config.yaml
qk_norm: false
tie_embeddings: false
optimizer: "adamw"
decay_fraction: 0.893
decay_shape: "sqrt"
batch_tokens: 65536
steps: 5716
Each number is 500 + 40 x the weight over its row's rms, rounded and kept within 0 to 999. Layers, rows and columns count from 0. Numbers have three digits each. The size before them is the row's rms in percent of the matrix's.

# layer 6 attention query, 256x256, rms 0.0598, rows 35-77, columns 64-127
074:496418445501505558517533516506479529450569515448454579429505520497525532516496481488494493536532510502527480554573497554525549405467506460498482496541489568477452477514506479531514546500513498
077:523532482537540546524485475503493510460513511462483504541522492532515476493438461431482477500495503502518517528454503519452432475493494458526592502602477445481470521513529499484486507472422440
085:562472487545617528485538456473504519469542528470503516470487500379476536590504563530544533436454561455478518459450449508463542479515571515535515507513500471506453517492456467519455485510459474
081:475556542544504488469498493496474488487502482484513480508541532483512459554464545550508559524529551505476476473525530522493551449512521494529546468500454505513484441483554420439505625424513491
087:575482495487518517523487469512535499457558486536496462480486477510479549516513571568558537526474481485572497524447492510510446535521511461562535505503542533503554487474483522510491453477398436
081:595470495537474522542485436490531532422475495469527501523478479476422502581545501565483465524549498401437525499514478523448500544493583501484511570461452497537477515494549463453458454436449455
086:452443499454510531479525583487494467495534468550470500469515449513473572434478454566569463559513503489512509523561479500516516485477482562447392477491546498471444552510472500453556527455426515
079:486489454468517480524509540514507426563499458541569496506511514524515527516535533458496550507489490531476536503562577516522528526505554459534509494541556489451535441534457520536526580425501485
091:493515526505481532486502455487516499493539505499521489569427505428478513577513491560492524495516555482506494476472482472488521564418513481570526513514477429510490550511456518442417552441469455
085:455481529529506472475495549542519493508485473538533488522478449555483528472486497455477477496523459528473532485498541529502527423497503467409499462502532533472562478425529502602608500520479563
108:427488528457499521522510580505461508549499496489505518514481503493500555438524513490498539519553499539447584541535497471545535448521469510485440485530584429479526472560450465546531466445511503
086:511479511479546564495590498465467520465420504435530476456465518488540496507480507503529494431479533569527504441476532512497482464520500521481471474424432466547446501447476486510550533517505554
092:509541500514539460500476446527456505481481502477493496386452505496441432564488447476516470517522546482477489497476420506495489493507489536467499518460558529508481446491588535493452513457489474
095:434515501393515521475510442549439551486473467525469481483444490504477467487556456461509533488477587458460481509595498496442491445494545521496520532486533441502471554488468497502504522477533501
104:537543518493564439423472475445530499387527497545484551499433546516457497555517492489473480474461502481516500470528489542423542528505520497552501535467378489586372580496514481498513502518528533
093:537521495509504498514469564491557373580561490530470487435578494492429562560564494466506511457506496404462521541476490509502583384445479510523511574545571528500503548524559517475502489397483539
096:522501517498537498440453467485512536437527497502478444551471524461498415565561550471468513445461523519561479447483431484491541474458562458434499446510486598593513477451585449503513541534495421
092:458494540489453514480526464458514602508531499472474532513443509493505587453541536572529461501479470556519548515517510449544505561429530556502399455453450579504504505534507469461430455535524524
082:462564490535481455426607510489509571455455471514462460535549524455522507467530512489538500599498563509515522509532507507486468494440509470510538542462447476499474445502516497467577526464528503
096:505455507525477530552548515581474471510495442500492421507527530498425493460462501498500539495615463527474494532504425480443486432532507495449423505474482524548441406504483532533492451455456462
093:463520483442520462462464491519520486511566461525455499498560428497556591514433437504532465464509507461456518504503573477595598429454548455447460534520496471492552516477510473535452412549586534
089:434491571518504509551546498490523558440441505466549527554481468520609487510507470534455541539461554543475573498469500550457461577462505495508507464518564470461504528517507471499523526516483539
099:484522498457558527492527477508436502456471545521537512537510560518482520494455475463466488452509504533467456500562527508412443494520457509551496550418499548519538490491511576544543472461509494
084:449407491481500567574515556566487472513451534562497590545513505520553478482459524543564462511524477461537488511527502459459410496566474507522444483492533478512532502597517516427529448489458536
095:575470449513535484491523597536453491535481528498443458537451565422464519459537498416563495488460527455535472559511527548462540516583525479537523549565462458479473469524458530550510497499444484
092:524543525382525464500472569493589542476459529485525485481527520524486465529477468498533560467479524504481571493482516524515450461483538485451535489532517557508549465476568415447526492514550467
092:390489519491553466512627503458511506459446499497459492569497509488500492504515497536464536493563512591466499407493470557505492463501493476508550504521477541515447517531456492534543485532516554
086:472502535505462562477425493523510574506460543512459438492424468514505602486487552502513468523424506423488515433473543444446450526446474476513471507489533544509512524461431516490484589480508484
094:546573483472532506528383488531491602429511502462495569512478474477549515560474513541496497480458508501513479471502553492462519491451567441566551524529447489563505520453445496526477524448470502
054:461461464440479556483545508524581538484479527501507473518522505494508402414496475465539494552489557520505481523444483498497513439528509533481504515506543504504552529458429533565439527461462414
068:488477546485467541447516550524495532571536484443489497531554458477594468467455502518545503585478480429576491466485503541504494498467480540418489502536496545457595435495474484516483498502481432
057:547548413495491441503518465529507512474525498539498518520438508474433571508513473515568540428501497567469448456471507506540524456557532464573514459437470439552466625462528520498490439462504518
058:507550500522538451505489495522535517456444483479519542496450500560469583545608474459441456456485489559484509549484438434474482547523517468549451435536516509538471541508539517478527473527561506
056:472470500583441467517507422472531498509538520543536516432563497491519434474494542496470497484528482493481564483391545502458510522534537521504524532515547505476473455527589515476526561506427507
064:504475509520487498521467522516501434518435480528477495487507570492569505512545508468476494496496435510533575538420512505454491506475452538515446451526535523435474393460494503474547543495471456
067:493479552557443515541438399532562494551441488476486473496460481444472491527496478536492472492525472462505477457472505525546482533526503507530546515461429476513466483512519522451523449486497500
066:535545437555485469485508481472543510554564509507505485473460435470449519549506512526517498473490548535501447514518538510615464492551597481460553592488466484577468560521555489486448449479519466
064:462521494539461462484518413448511457540491484554537493507440465485439515506478435484476480473487448553471449489502469484495522575531466493529502555475487485549532538520559505526467425542570485
065:523558463450565473436521470482526554505575551481499498503483430465407511514549427523543490578454523500508384541549486503551552500541525505465526574513476514550512524507515456474449436507571463
067:534528532516467449513510514526419573543561529546475518449546397452512463474466453552469475495493542494467454467479486524543437523604543524417537518538451535504469467501526445455458536448474499
080:509534497507472504479511489476502567519536496496487487501494391530528431482503489571493491561419469456506504535508530479521573570515490539507457490576533570480529548545496476446472477539497488
076:462465505455492506529501459484508513443477524539448547439482551479475579541474507529535524435563483470512495467511438516471468468525550456500527563472436461496474516523524537489539479460451549
083:516491420502507488585517470502543532484489551517539506443524429529420462490524471578448504470532446514496449521466485473520540490514517447531532567435481442529438484543528544522539440503563539
# layer 6 attention key, 256x256, rms 0.0588, rows 35-77, columns 64-127
079:487528559503511484446529434512496461496484523515497486513518463524376565521491549402501448480450607460382407512554543446451464572534454462497460510524450430518467546494494594483494504510525527
072:539472506545489446455495464445521495534524448550493500476565502514595454515508476521539503415478545477426549554411578543418518498546506485497468534425505504475477538500502501449490538491393469
078:407531538463500526514445495531467502515520512542477541431478529495490567431483574448524503539503601557491493457484410492451457514518507522563494457500471404499551501455519533564486555491473526
086:553558559436492551559497505577400488450510550558466494451512470446496519435472566486502499576510517456498519526443464483497480505520486529538534458537470485478495480458409494518578543491498511
080:464489489564416526515506499487446505512621490453455422452557502516545483540476515544560494581458462483455503540517451531485492455518524563529530483539470467433530477455484442533510557524538540
096:502478568513512542560539564541514462500470564500471521470465511482495533432446493463494554550494544458534551518465460453427498483526577516533510480456443427466473540444522500519491592483460552
082:490545447497520456513461537491557565456478555538533510547447465471493565489502515475474472446481471525542504453497464541478582490511447528541503569530448491524483579472407458487497538520468443
096:549425502531495501459464469502468451553514418484534466577517481538460469589540457516478469473529486465484460519432547566553522471547485446460495536563556593475571528480506528552528465509470481
083:479560477544489504481508539458490540464450487468504565487450533465515512454453502526583525584474533533519548499542422426500457535466546511477506508453494392473468537459449496436511545493487564
074:482450484456533449457541496491480481527444427513474560546506522547464504512555476567432504495533450507505506480404513506561498489549452472459508495477524529490558491556564520457510498510597491
095:429446492498515443527521510448508532522459473571493514578511530575490457473500533557460476478492500466503463465576564489483554493506437492421478553494516564536523522509585529447470450534596503
108:492530532500477445450467437493535476535522467579484509574511533526539531464556515522458515452497457570487527519475618521548540452515449536462492451511566528560555427481549535546517453575520515
118:512549481505494482503485484519506533458530558437480555434505535489436548492466476476591523538422521513443443531534410480452485515530482497506569555522505468458341545514449530435477585471436499
092:506498561508527442514509498531539477543487490513545587477447543474496502510483545475542497491449444450462509458583512521529518488508553523530506565448474483503379545480473502433407510483563493
079:503547503471516542530484486483472513466527513489476451495495461439542485432554489526537483508512563508559528481456464458405421479462448559515534496550509503450500545425485488514476513512414491
092:500529473540491464554499509506476536465439570526550522510521520458510425523531559509517546564423514549469431573504545449462502491460532496476441453492497476473471520527429427452459542512542564
096:514506494471523513515479452460514599425527524517520520445518496495481458578484447539547452514460523498502487434465435508477441489508531477513540509539488459502452531507436455555573516484494542
087:533536506499522472505471502520487570501460502475454514485444531447461527450506449470531472527504525488530575494530551405513492499513585585506465453549506459419538528538532540505464539534467509
081:480494548461513458507538566510515519544499504473421506551404520485531455535579501470422561501523516471479434503477551509553518468579505527446552615522529522519509467441526492504514523507549535
094:526526561466534407460485494496527476584481510483453483483460569540548473518610529458485474480581515523495510495530507463503490469524461474421468545496505496553467492471506455456520546518541465
095:489572528564578519478490559478555508515461483488423483520539508540556504477390502544479518626489495482596470556478523476457470492468465476523487585502484458499482605566476490428457520459540478
090:565443491401415495473592514513471516546487451506539528550561553564563445516472507565499475530497490491505566500471415528520529494483447584505460551542500368508497512438458493537521580489602450
094:470527551469593483521534494422511455468500426533542580499512517507526425485526468519469525498481466517477510482519487565467499423540473532502503580460475481493492541542455481463527495458498578
087:523510443545445453506461510509419544542520485475483521501506508465549458484463556537507498492502529553522531549585469512519548558492459519492532453450487437491462569473514490414486466507442486
092:540472510474474531455529432470536461451402491550467461566466535475587513482459495527422505515514463440437519476543599498448478518521483495469474512436475528486572486483576528477516465465450535
090:532455476494548550481493489464498501484470467532562455423502492578475476617490459488437486556496513510533488497505446538524529484454515478538462566479465461522503502482469537543501501490495468
091:469517478509539475534494495482446489501503515500520530490501460612442461562525450490467551498534583505467372441524427564563452459509461472513527582441471465536505416477508490575513510431494520
094:591506522465516422507542472503536533490607568497524456557506549423555536498448507516545498491502465488490489500505558484479532511523555463477546551498541501389488480521497469500513464529542559
094:480414519441545557476514437492510442460511547473534479463483546516471467522558522468573535487467538437467504525393526520494504461526484494477509464570528450471490427534450535531519535465529524
060:433474458469446461573530527510429480524499517451530497518515454589529459526449510526385500471523504469530457459492569469484514529476513500497496537493571524419493499468480515482553472517525473
062:479498483492424445571491542572423472473529554521595492448494457614524481478464503479439503448541552490473485503495583447520502477446533528490434520414523484472509491461503510459572520509529509
052:433482583521595531482517443472576507442447485527420486459471557518517446490535539501551531572459517541511544519534405500444465529531475492510595462542483487514531428552543583488510515500504494
062:513509528547555553443524454461591477538463522542462450499514565396465469507525541509594525561476505490485518531515435490479540497486490515548536548493440460540430552490492468473470514498463510
056:505543415533492444494493563538477549508451514494479446564460454495449501456460533555545503513447510489566451476534521533539474557509450526454490464461478494495565457456486502500513460460517566
071:482524485514453458513506569478447478450557532534558482517504458516500475465458444545499499451540508502460521431538482466511488513559500578453503544380457483541540445523532529541544548466528533
059:476503537578596476498497481477497535517547502483492493517504498465445550400547573457503547552450500574514486551562503455486482481516505456512499456509513539490484529514564475489463531472507534
080:473452556537555549477511471506502544473452456498446521512522590447465513509542553473470503521446491535572449533554507500446508525462474453570504459564435468469456566474434461456475468529447481
075:527456506516575533502466452535522517482473470515518536481536499448471503449515529510480569499462500478539449564495533521513470457540507424516491472568443520499460585479441441476481504564462515
085:468425498566554573453501433532504523442483434511485509479540563451478505501481544479463543507457560553528423449533480538465509511497493438563529507519388480514420550516409496492512534506435455
074:491468517531563457466533394483544497461511495464512479452489552476475463485560587574517495513436475514528545467516478447518547535491489548518541465506515461509503552522481536449461494527511463
072:526455545517527520498509535503463528480448521529529535540501503448435506460545605504498517480531506540452484553520538475507510507489489484517484505472398476500388566415440483542510489454504539
071:417506479500536461496533498425525447423537552520459490439473455508448535528485499450458535512459578449475417557543525499492480497491514480504506552445496377507412563526498500490467528457537525
077:511476485478596518510528518597578471542482462442501522469513548420511445539543519479495539545509486533461489561447547506518422541492531526504562457573520538519551516516520527551499481543480568
# layer 6 attention value, 256x256, rms 0.0814, rows 0-63, columns 64-127
063:473508435546511521540501551507570490490487564522510524520531463557492551420404522400543493561441482526462565551505510426527467514478534480536458480472427586449501496432549519517507499482511542
073:456506502537549500506507478412514495562540426448476450439516418462476511554514460508463454559495522462556515547456517472595475521467524512519523466514503507541453553402456416507469482533531455
069:508489512520466511509442585517495499485476503533478535464429582547493473535522496499531543592537470552515430544573466464490522537551482520455526534540529500485516481553511582464534507529448520
068:523523479509535508485562539479550532446515522470531459542548506495560509577491522511507533490465412493424440539518487474505501518479522477451464523515513465557452526491435511520526466507502573
066:551529569504473472503483505469466488461479524506423478544480590439516436497466474565514523473479521500463482467444535476523446519522519525452454571481489543546530471527559554559475477453470569
073:420495515537474484556525521568526464418468529448531510523533504503489513407494502549495540542471492466491546448467522527416447496471461547454571550424559525490521511487523470443464541456542521
071:510490536580469485520428443472492450498531530541480537537453436479476533403496462446519479538519546498476497541498529476558518479526556528498509564405455463426548497451557496498525519446490575
064:516472494515532472463424471481473531543552484516462501536519507459479434510524451463521549487472578514485514474446558512512486513482543485507455490449547518487465511535449489575489478459495519
068:539541493474475522500524548540499526569435503495526489545557558546513511502504436505537514520548511470471543541453542476489397501461493507536488388441527551519538485458531539489492522491417591
071:531476537467460503503541490476397573536541504444479443493513573506488559526502433458472440553475528515477477487448423521543414505532457518491520586524505555540470429433515525563534561506534507
073:571514462571542548562469499581546535473488522463483541543490551457514511424475435530488502502483443413516548492506529455494473506502497481480488447449470535532523558496516534579492512556464543
069:578442404507531525436486452512472430484528512555508484454471516496473497557509553476570515544458507544505397460505473524576492432480566461481513560519474524500513483492473494547501434531500493
067:510517543489442524493556577531423474468438564499531570476532430526428477521482499560511540456461509502410540429476521521521634480468512535495499501469486565483468524532522505445507524528525516
068:525488558512509481489562475425510407478454518488489507508499472486509543467489489499521466513495493525516509418444494555488542546443520458481556567418469465438460572424540438522481486508542517
066:473472442512511466535492522588577509532546519511470564543506465444395468434472526478464535554460494438503513472504568492517489484481566504519516578533514490459546583475505497518470505513408547
070:533538452485581562490511466492543539482531436463503491478481542523527548444548451492510524563521446521502417504447469452508509571555457455518582523493541500469528446467500544495462406528448534
073:580490486503501504522438568554497489482522410475533535488498555482503515437484435470484541471495494487534531463488586541469470474480508472489498446549478570493539523514522513580468476504480497
071:485585477491606532525533546582497421415503598528507594494453564504484552542494497520482477419530485461576529476512447542511535497507503462490537550491471522518495552504503481517462421465546517
062:534492517525516527573487538430541482464408520493471485476557585423466550548496497449458507501483467448551454494488542535577490451537502466534485481447548539550492532496454446469465405547446528
065:403519469524605488464496455458556411498460532540464439543507493499482524490497521454476484570459459478514471501495541526572484485484553439499424467408566518479494491477464532503494473463486537
077:525530450418562447432440452502502463480517494489466489515494393444505516508482494487475501469511473435465531544523498506514482514524457523508521474518514481556540516540439482506518480522431535
069:484480528497519555533581538497514496493474440489518457548499500472532407455547509497472488492492400566561512521505413489506476519513431493538417445506432546581544398511492501529486509483524490
074:518445566487548484522499472502448475532518556491534474460505439510558561577450452525493431478547488483493511577476501524441519440454534528554494473508507519521476510475484567505514462539494463
073:441448434466523474506513433483504527460447578486494513497512524599502477547468494497457532519500463500444556495498521500438511443484454494535531578459578535549483534540490531443482486489494429
061:475504449482487445434578597456494557548536487462498475465495549541479472665487583578540558462468479475475429521562512486557495508459480467492588585488517523610420439471482483507468452498470495
070:488471517539582472462469422474448450504497533434548499446548482515529441447502464460425482504509496515441520548460536508510439448522502498518539515560577437521489480467448464532488491513527466
070:479507549409458479532520553444451524537465478488482463420538513525473516571458527493557496500486471503481403501559474565522504480484467477549541522562527496531442541458478412476484505498517471
070:472493524480418443512495507429442526468510469468531484492480472456445569560504569483497446483484494470502466466464470493568500521505550490485434486469479543546482402532556480456472531380532498
071:513529553579425460521479479525522514519529494466485537535513485507528452513475443520472523450446500572490495570473549494472516540485493530520530521470509504468469478413510512478477536528496537
069:546511495536383508564472518585481517538500523491497560520483426489508502481513448417468509417546531509500526474451497510551530543511491516528483513525428533469437477457484527581485503547520427
068:525509479488528576468553469499550508504487581501534467495490506518547577509418573571512486546457458434493517517545494573445489459466531489515565420428444485487457525465456457428514448486525490
069:530557484509450488538506462481494530438505441524486517514507492559506520496535472510491516488504447498471577443516488492405414480483470501445488469470470457456555524491551529445482522481558533
064:500382485455534502523454434458498484548439486404456419444564451488531487485493528398542496525494435482437470594476575555464498459547488493500539517481569464503524555485484481413503591547553549
070:515533532452473523481497550480451455459551557423496514528472453499506504543516417468469455474493522531522461540509444475495479490546462482587536419503511465455456589438494441463484512480575479
074:493430470504448472475438495515570550510559590502460500407487450477530575512418514474521492463528591515539491518500465414481534470468502542558499509538455498520464436489471513503512523472552486
065:444429504506507485522561451463482594431529526490512430510451433533527531466505431537510485466520490541539535446525421512496466502471473481530545540551478498419530492476500528451492493529553541
071:462566516492564481498519481498466413452576478491533512542529533521438523563544439501508486367523492516504448571493513487445484523536484546442530535534529499508503542532499514592529466439522529
065:522380475471564481512541429479521376524519493552478425476449505477487494482517546443545496562559531502457470541515571482558508479528544447449470546545485529479511580481460511520515466512508454
065:449501473522528496439491566483551488447491550542479540494514525505448486512541455584529468560503557564511452541484485539527474531565539492433542529390496526492536462445557539471502451538511524
065:500559427499540500489477506436502455500528524499557430547488494535480503553540492449555485527475452526474450507486475526490538544532491503410469469473540490460541486497469459518471548496542491
074:467418538507565513520507429519485457555451468589511441519472524370441528563493503579500528469550476506594507473523423539474468454430474485452503451557506558542474513572447563517526472489484443
069:479427581476498473550479619540611512430557516466524549501498487538493534463511549445531520532511532458507453543463470483537490462529487499489489560531477498474469520420547425532521533476511475
078:497539566476559445545451608557449492493452433520508569458532505486421515482529465601504513497508503455483483462570505500511565535535486509480537501510532450497482547534568412479491427515517460
076:505453523527499459478445471479538486525463535554522532520488555551499530527547504546439455516441579548464480490508499562541466456434461474507563495519553436525480469499506491537471564530531545
068:527537475468527454455480478456513464521528529608519498491460476367584454477541510489502538490476481523468532505545516473477473516456521471497516512527456500530555472497549542569498437561414464
074:422420540478497524510530493497551477553531434552504531529491530474492568537454496505504507534474541517510542467529411483549500447488499522518515474502462557519524495550491484509527459476488549
068:530538569492512515574485452451493506467484511481480506532565556524472531489538430514525473478523470369493483490490545485511454491454484519479529565509598494449518496510446524516491497520507565
067:522494497527476489536456544513457476435530535530460488507511525509467450442558469476550478492565397486404553512509496464476502604564556465469519484463452462469513480521496545523491459469504505
065:521454479400551604510541493529487453509490490512497488463467486526543471430415566415446517463488549523464534493443529498471489451469548529507513554477564471417465522512473541544515448484456529
072:497525490495499458428556523434500451565510487494533471479478526523564510575529572553545492465452560433490500509539419537476547498504544494525501423472474577557418504499507475474534486528583457
070:418435462512473474549486492592414468474509528564543522487499452475539495492482487472459445566483597499565508516481455535594468520478552545497395486561484526535513435502493546442532482450497451
072:534492507548560488527434432436595481553468512416508531523527547446484461429541522484515507561520465477456519571546539495572490544465451526509482453517523499527520552498470408522529535526434459
068:509449488435536486464481496500522555470493525422524538553516470486407510559471539554526485469522512479486518462541445550584563500480503515547546513508490582501499522461490533569465536477459468
073:481478472512501420517514502501485504527460523461472486444515473490517501426482488467515484622435524448457444560491541557455460510556550494534547497478544484479485523504531454460479501489528548
074:462480536493528524569535446523442462503480463536512481528531505460476487471534483497533477460608475487480469456489531485471443506491478500542531535482577510516528512503537587467478503481461479
068:419524555456457543497472522509473561500509451488518540480553485495553520553498447578489524451514434543496485488555475506448451476493445486524516537522464552560493500524554494473505467438495482
068:525540484430446466548497536492455493490518471506497546464523469524457494540464440556595497496474553533528512505483458541437525456489570480484465498538431517534523484493568495452486508542538440
072:423498545481515523543486510467471498522413547556432473491529482439451527464532590498511446558526618467506539517474489510449463497463553520567509499571523463489518451491502495541466468432486554
073:504427471468514579471576492493512497472485440401470464484543512476508489587485509446468509422482545468560548607446501480519486492503499531553485497502558535479442455499460537430540488514480508
072:517494487435534478452512514514513524510561406473476561566427532432443570575548483485536532472449506537534505438486526563446563500474414532520534483482468493405540503454537521569475551515489456
062:574493449428470488528508475557530420509568545456491454497477549503525514531489568413577553587464551435548477506492537482545497512505441452459556467524537456447531512519433423547473528463535540
070:487471492542484466534470514495480521454458521525448451468490525479550494473485475548500527519509479501492490499481546483461541490565443474552480468571488426580506515478499438494492451522461537
072:506562388419495442463553498450441441506500463503519514504430481488533461535494463589526445552421500487467440499502492485526510545521500473536515461463570513519546471498556517462480441486488485
078:496527423452544556446579494546510488443462499490491455516467529539506549486443486484480482475537523464474459567475555530503461536516519504502443420484519532454505509477498550541481531480511535
# layer 6 attention output (transposed), 256x256, rms 0.0805, rows 0-63, columns 64-127
059:509598533491513521460521453532513467482573455496581519510547505482467477537542479482548604482496516443521481529514533484476500427465532593517508480542593535494495480458471436427433425537546463
065:482483506543515534452388460480494526467469490513554550504498543458536553494515443477479452564513497506524495481519431529467476448533566599512553554443513489543516496490482572500510525539451483
064:534493448471511500514488527437547438460499550418522538601440509548509436488488508519489512550501482483522497461454467503539545580404501450432480577480559512446555525438476496489530548517519539
062:488525504551507565518499525471474465454461515514558496524517538472537490455481466535466500523569518566496488457553465577492439537546460444500495500357454506474477532494484515518406542471559496
059:461467463525544523510477499503560472542478510572418506548528468468525548533511508463480541530491445498443448469499596493544548523484435425492410529428477547500473534461554414546543487491522519
064:453445524449422518523582492547501480561485495515433478456485461556489555474494506540533529539530459455493536484545471464529517503472520415418477516529488479522437491503442482560589467461545509
065:532556531474559527493474525551502467491543487469468394471453494534490474557500477476531542436470497444504494577541517500492525443462524470386461456583539587566510425431508521550635494468521472
059:511422476538547496491514531561459500533488509534459499529502525505491533530489533563474544535504437581476476451458505499520541469485487442410482460481527460479495475513510511482476461422525455
062:477549514530495578480488454487533535494503514465472454507425515443501514504538545513520611508521547456410457480514529532516547452484572513484491530528567542460522469482500509450409498486482460
065:505423506488579515501572528561519484504543510480543511489489559499520577514488498476563582505488455488479476539507512442499518531474528562498534532584489488476562531475434449510424497516561501
068:429478498469490552515526486432532510497452573552535482474496513486540544597523536560434504540568533544503502436527524444544452485547473512495499511503526557494523530542503431572446468488500440
064:541486453519542550451416463515436494423519499492507473513501543480465463551500514483432444454501515502522499502490470500438524491558523527552511476513482517544488462544546556506500536464501451
060:490495499492516481518500465499479503545530511553462445454450479468496487485545509458536503453456493484543495531506577483479571490501510263457466456481494546491497559500510484472733415478571530
065:506465530475537556526467473522490512448508496567499527448488500448498523506540506476498503441427505466473511482473500523434498499546589453504548482531478479513432482488479523464646547504487474
059:501537490509498559508481498501491501463519485530532482550491525451442419567496536485482550492559526516474503476546539450510509404520447364487512487449470587612490421487557576485641500463540520
061:501425512527517518497506482428504520494487479527570565524499487509481530510469581526472507498430563529486535433475485550520531513522528518545574548515500537471469483521563523452299528540426443
069:476446490464521548544599460449515490504492489542503545533513514409500471569463528544431568470556554508456556451489507517502483530538503441514526478548448465460481486510474501494353483508513502
066:518477446513387489513512474476415477498498523501548528432443543465440527514433523496522479490475514545563602518506533512493548540601550536499532548516497446475502470575462524507465507469459521
055:488447456497503516512474459495505528465464492497473532510505595486434461558529477516414418520456525472515529487514505540439525529543481563547493538459491478534466465563493540528494533409465527
061:537545481511522552463475506510442562465543473532509460493485525522510457555534507496513497447412517415508516498545491468485531444482511553437455461504529537551474430465548584523591514493468479
069:481477523546459540472571496488519529447479511528540479528458538498470540556529494533493504580560502524487492474490450486554465525463494474451539473428473494508536474520454485520594526525508472
066:510531524482471411513526501469547508547468482446499547556502463547549555454501456541509466523501497515502492499497501507532541511485459578492514507502535496419540531526485425475303459540525512
069:507504466545488452465502586504498460497521535547546483451504594462452592462517499526534454486483529499528545413528428510464535536475505558509485538467458390451517576499469560547446507521463465
065:505439534516450524486473462538504498540463525536488604495554495501485551500443463533522486520573488555498525530439526516599472495522544401449511478419469466495491557537463471488614483435469548
057:554500428541512490520463453446524583446502483524489547517474503424489488439515494488438449503505526544500480475453506515487519543542506473605501545401433505474532538510558588446525538493461538
066:502451498477520541513486572455434447465499512529540561464530548496476556576466509520560535540560442574496555548514445472487489491569501624503503463536464440531516441534470525637445493442483453
065:504478473531554497491492474535451525473475494505543539552568525461496535397491484451461435510490503539499447467452493538507495518523491417560500550353439508503500524512555541519592533487407494
067:522522435499501510471489505488506515513499477489487480468434513590545460398430435451556529492557451432414442573553488473485535502494474520489436578478544511497534494430493509488524461548501544
064:429465532524507553562488493503502475485477470534505546484537466540498446542506504465525547573503487518491529525547534512516414466535560438533461510489417515527518552417495528558488471531528515
062:509458515526504480524545465472511462493515539515534490486505475464539552498495495471522534510525467498523467487577495502558598514524492395496495538566600507466557548380480464516579494499549505
060:452537421483413492527539462489379493465533461494533559472505516514495523486441501493523424440549564533577547451478477445468557490552563574568455494461430504479498551465537532493516512461502541
065:547480561533557543433515457585521509557487542545447504498545468398528515481543508554531560532527517487441505485468531471525535518459457502462467512510480517485479535458508440428408470522492498
058:469529529486510494468487466489468524495469520493581462518445534550427455546489507511460504526480498485438472491497442535507463510463483524493495487486469495551458404505441587539523531487506525
063:458503545503514428515538524565479491482449577539511509450518494464416552501450461602511492535482414464452502509470421583521468510465607527471518488470494460502477542544427561500537554473531543
070:500534527529512461527467447569526446460509464520478483512462459498497506468438459483538489452536454491510418527492500533493464492476547677540513467505478520561564534493467510492388478461504513
059:519486502460460512526468580562508492478481451541513544482537417509535517396522491486486484529516539465435443502477443504548441499450458518527469486478480503512516538477520538447426480518497533
065:502429463521472593524558520504440431512446552576505470472531470490516508496512544547508534575536450500509611471539455493533542536474563405498476507524460483512477445556468499497483500508532463
064:544514461519622551445411486526447520446518516509532441527470545491437448534496494521467517494513483502530499493503473503422529467541541481516512476525526504544489413530534568564610514467516466
061:489410472409501500499475510518519544515502464484448574463523497488524496593547452521496586534420504496524538567483549431489451486531526484522460533498457558541482542484506483456669461430513525
057:513425506545503535559476467505504492524517459523505476449536519537515515530554519454500468512449536504473536450474473534393568514546471493483534487533481518572427488499536490534499546513511498
066:506523414519471525449476480560510506531504499563456546524473501464536580466518527530517431462471428476523492487500495510470586551560492463510503550525458483489512466541503482461427436515552500
064:526477428524581511478488485464468502436535497496451493492500457584485491448467531425484535515457534563520513509504488493535489482486505461509508581443510527557515477458559507468577533423501510
073:420525453505496418442541407449468509477427532515522507497443486461513486502498536464497476506428405513546555503453488481515482516507539463477488505443559515515488446487460539496648487524585467
069:465453541478473511506480545487504466542465462416448545436508550472565496468469525552482462503512456572510414520539502494492368493538447489467480500530470515495511502513492529532509518496434503
062:514474457453498514511561552489477535530537477503471521508532516457551493507506477498486537432482463575482513482486579467454533466504426557539455515482488432489549490525522485531421428501535504
069:552545519510496475429489443565588473524521494467443483524433524445503533440515491532574456488467516446477419515485520464497543532501446487573500508495471482507545448480528479482479490490491454
063:441449515516468494561479508475529503579455483536443543526436476563503525466471643462514469437415481488538497512499546532534447568507554402482512508549453525585551444559477549490530509449504489
061:461494510466539466560502504464532505432491546544445484514509476545531564520432507576419487548515481521513523544497474555485535516444526511473497527512511550540500497579548529525478492474497551
058:521522472535512515418470508557395401431520532472510440514570561417380506545467535563492465549512491502546454452513481538485579472491530530480509532497489480540462469582528518462532478440502477
066:470539433558535435474484469532486507475508507518504472524447473470588524428524465463503403479438475474555453502481504465465564509490456507509479511469501548480570550500576509503532478559483510
064:512578477456551453446533517498462438524526447412496488553503488610497500546442426466568491460514466448519462559566403436461552478472494610508480577586583461480528484448488466511463467492553498
066:466486556536521483511488500480511527484432471523512537526488499506501512536491468539444452477504493562494470474480521535536401479507522547541535445454509524581526391528448492561528486466454518
063:476461436506495378500499516505478528570495460492468592558488535528474495468530478471499477542498480557500485521460478508490508497573523401554479580480511488474528522511511512471613468526486500
069:443570476469430469465466511530508450501464502450498415427578497524531459494549531467471470447479528472530472470514474517489477440441486583472465513468501505552507448419535557523609550406446504
068:490519525431492514532490483559542532576457541543448490426526455509444512515549499493499606558485454500478532533547504536459554578511547539501541536605521504581486434518427524523375474523540504
062:517486517501401478491542495488552509532443507482482580497464469484563574380477466490561525523485510542469507531468528492575444561475498494499482526472491459437523572482438446467434513511507509
062:510580418543485480525495596478492424526477521490494532557590463480478499436503452452531494495509480545479510502469482493443522558491381449515515468445502431459479551536577520459444500499501508
065:523587449449531518483457534570468452618444491504420518537514488554493470485540478471496533444461489423522458549509541519527510501462502540456510444466532465541549486508507508519543468452533580
065:460556508499546529486475430542489532483504539525442498502477562492462478489461472549515454550567514496493395481531441565436522551466514442498503471451562459497538492531502527509476458532533531
066:492462551467470482611540528487489581533506493523484490483539505469499505476569512545442505507517507562441490507477568499476390493490545423477510521493476547487515576583455451488470455551529519
057:476513453551533542508484459493460447470478484502566518539535507444446482527495480512447463534534557477494461405526432501449473499565523576584525543456506550544468503548539549531411554489482476
063:503431453539486441514531505444457552552540468519530531517554489547504501547473496527473508484509520547505481413506458516560483487504488547559529570426524462405478561508568450431418541499491527
065:513519535489480518480498429529517502568458505431524504501523592510530480529524495467475494458425490483486481513506495513445476459524480540514466468509589550483510488515570519534504553530529507
072:445444531507493553474579422509481471534464546553591417574539518456538519528425524544541497525520495431481530406520416511536501518460600523457501545510515491498488498525502470470412530501511515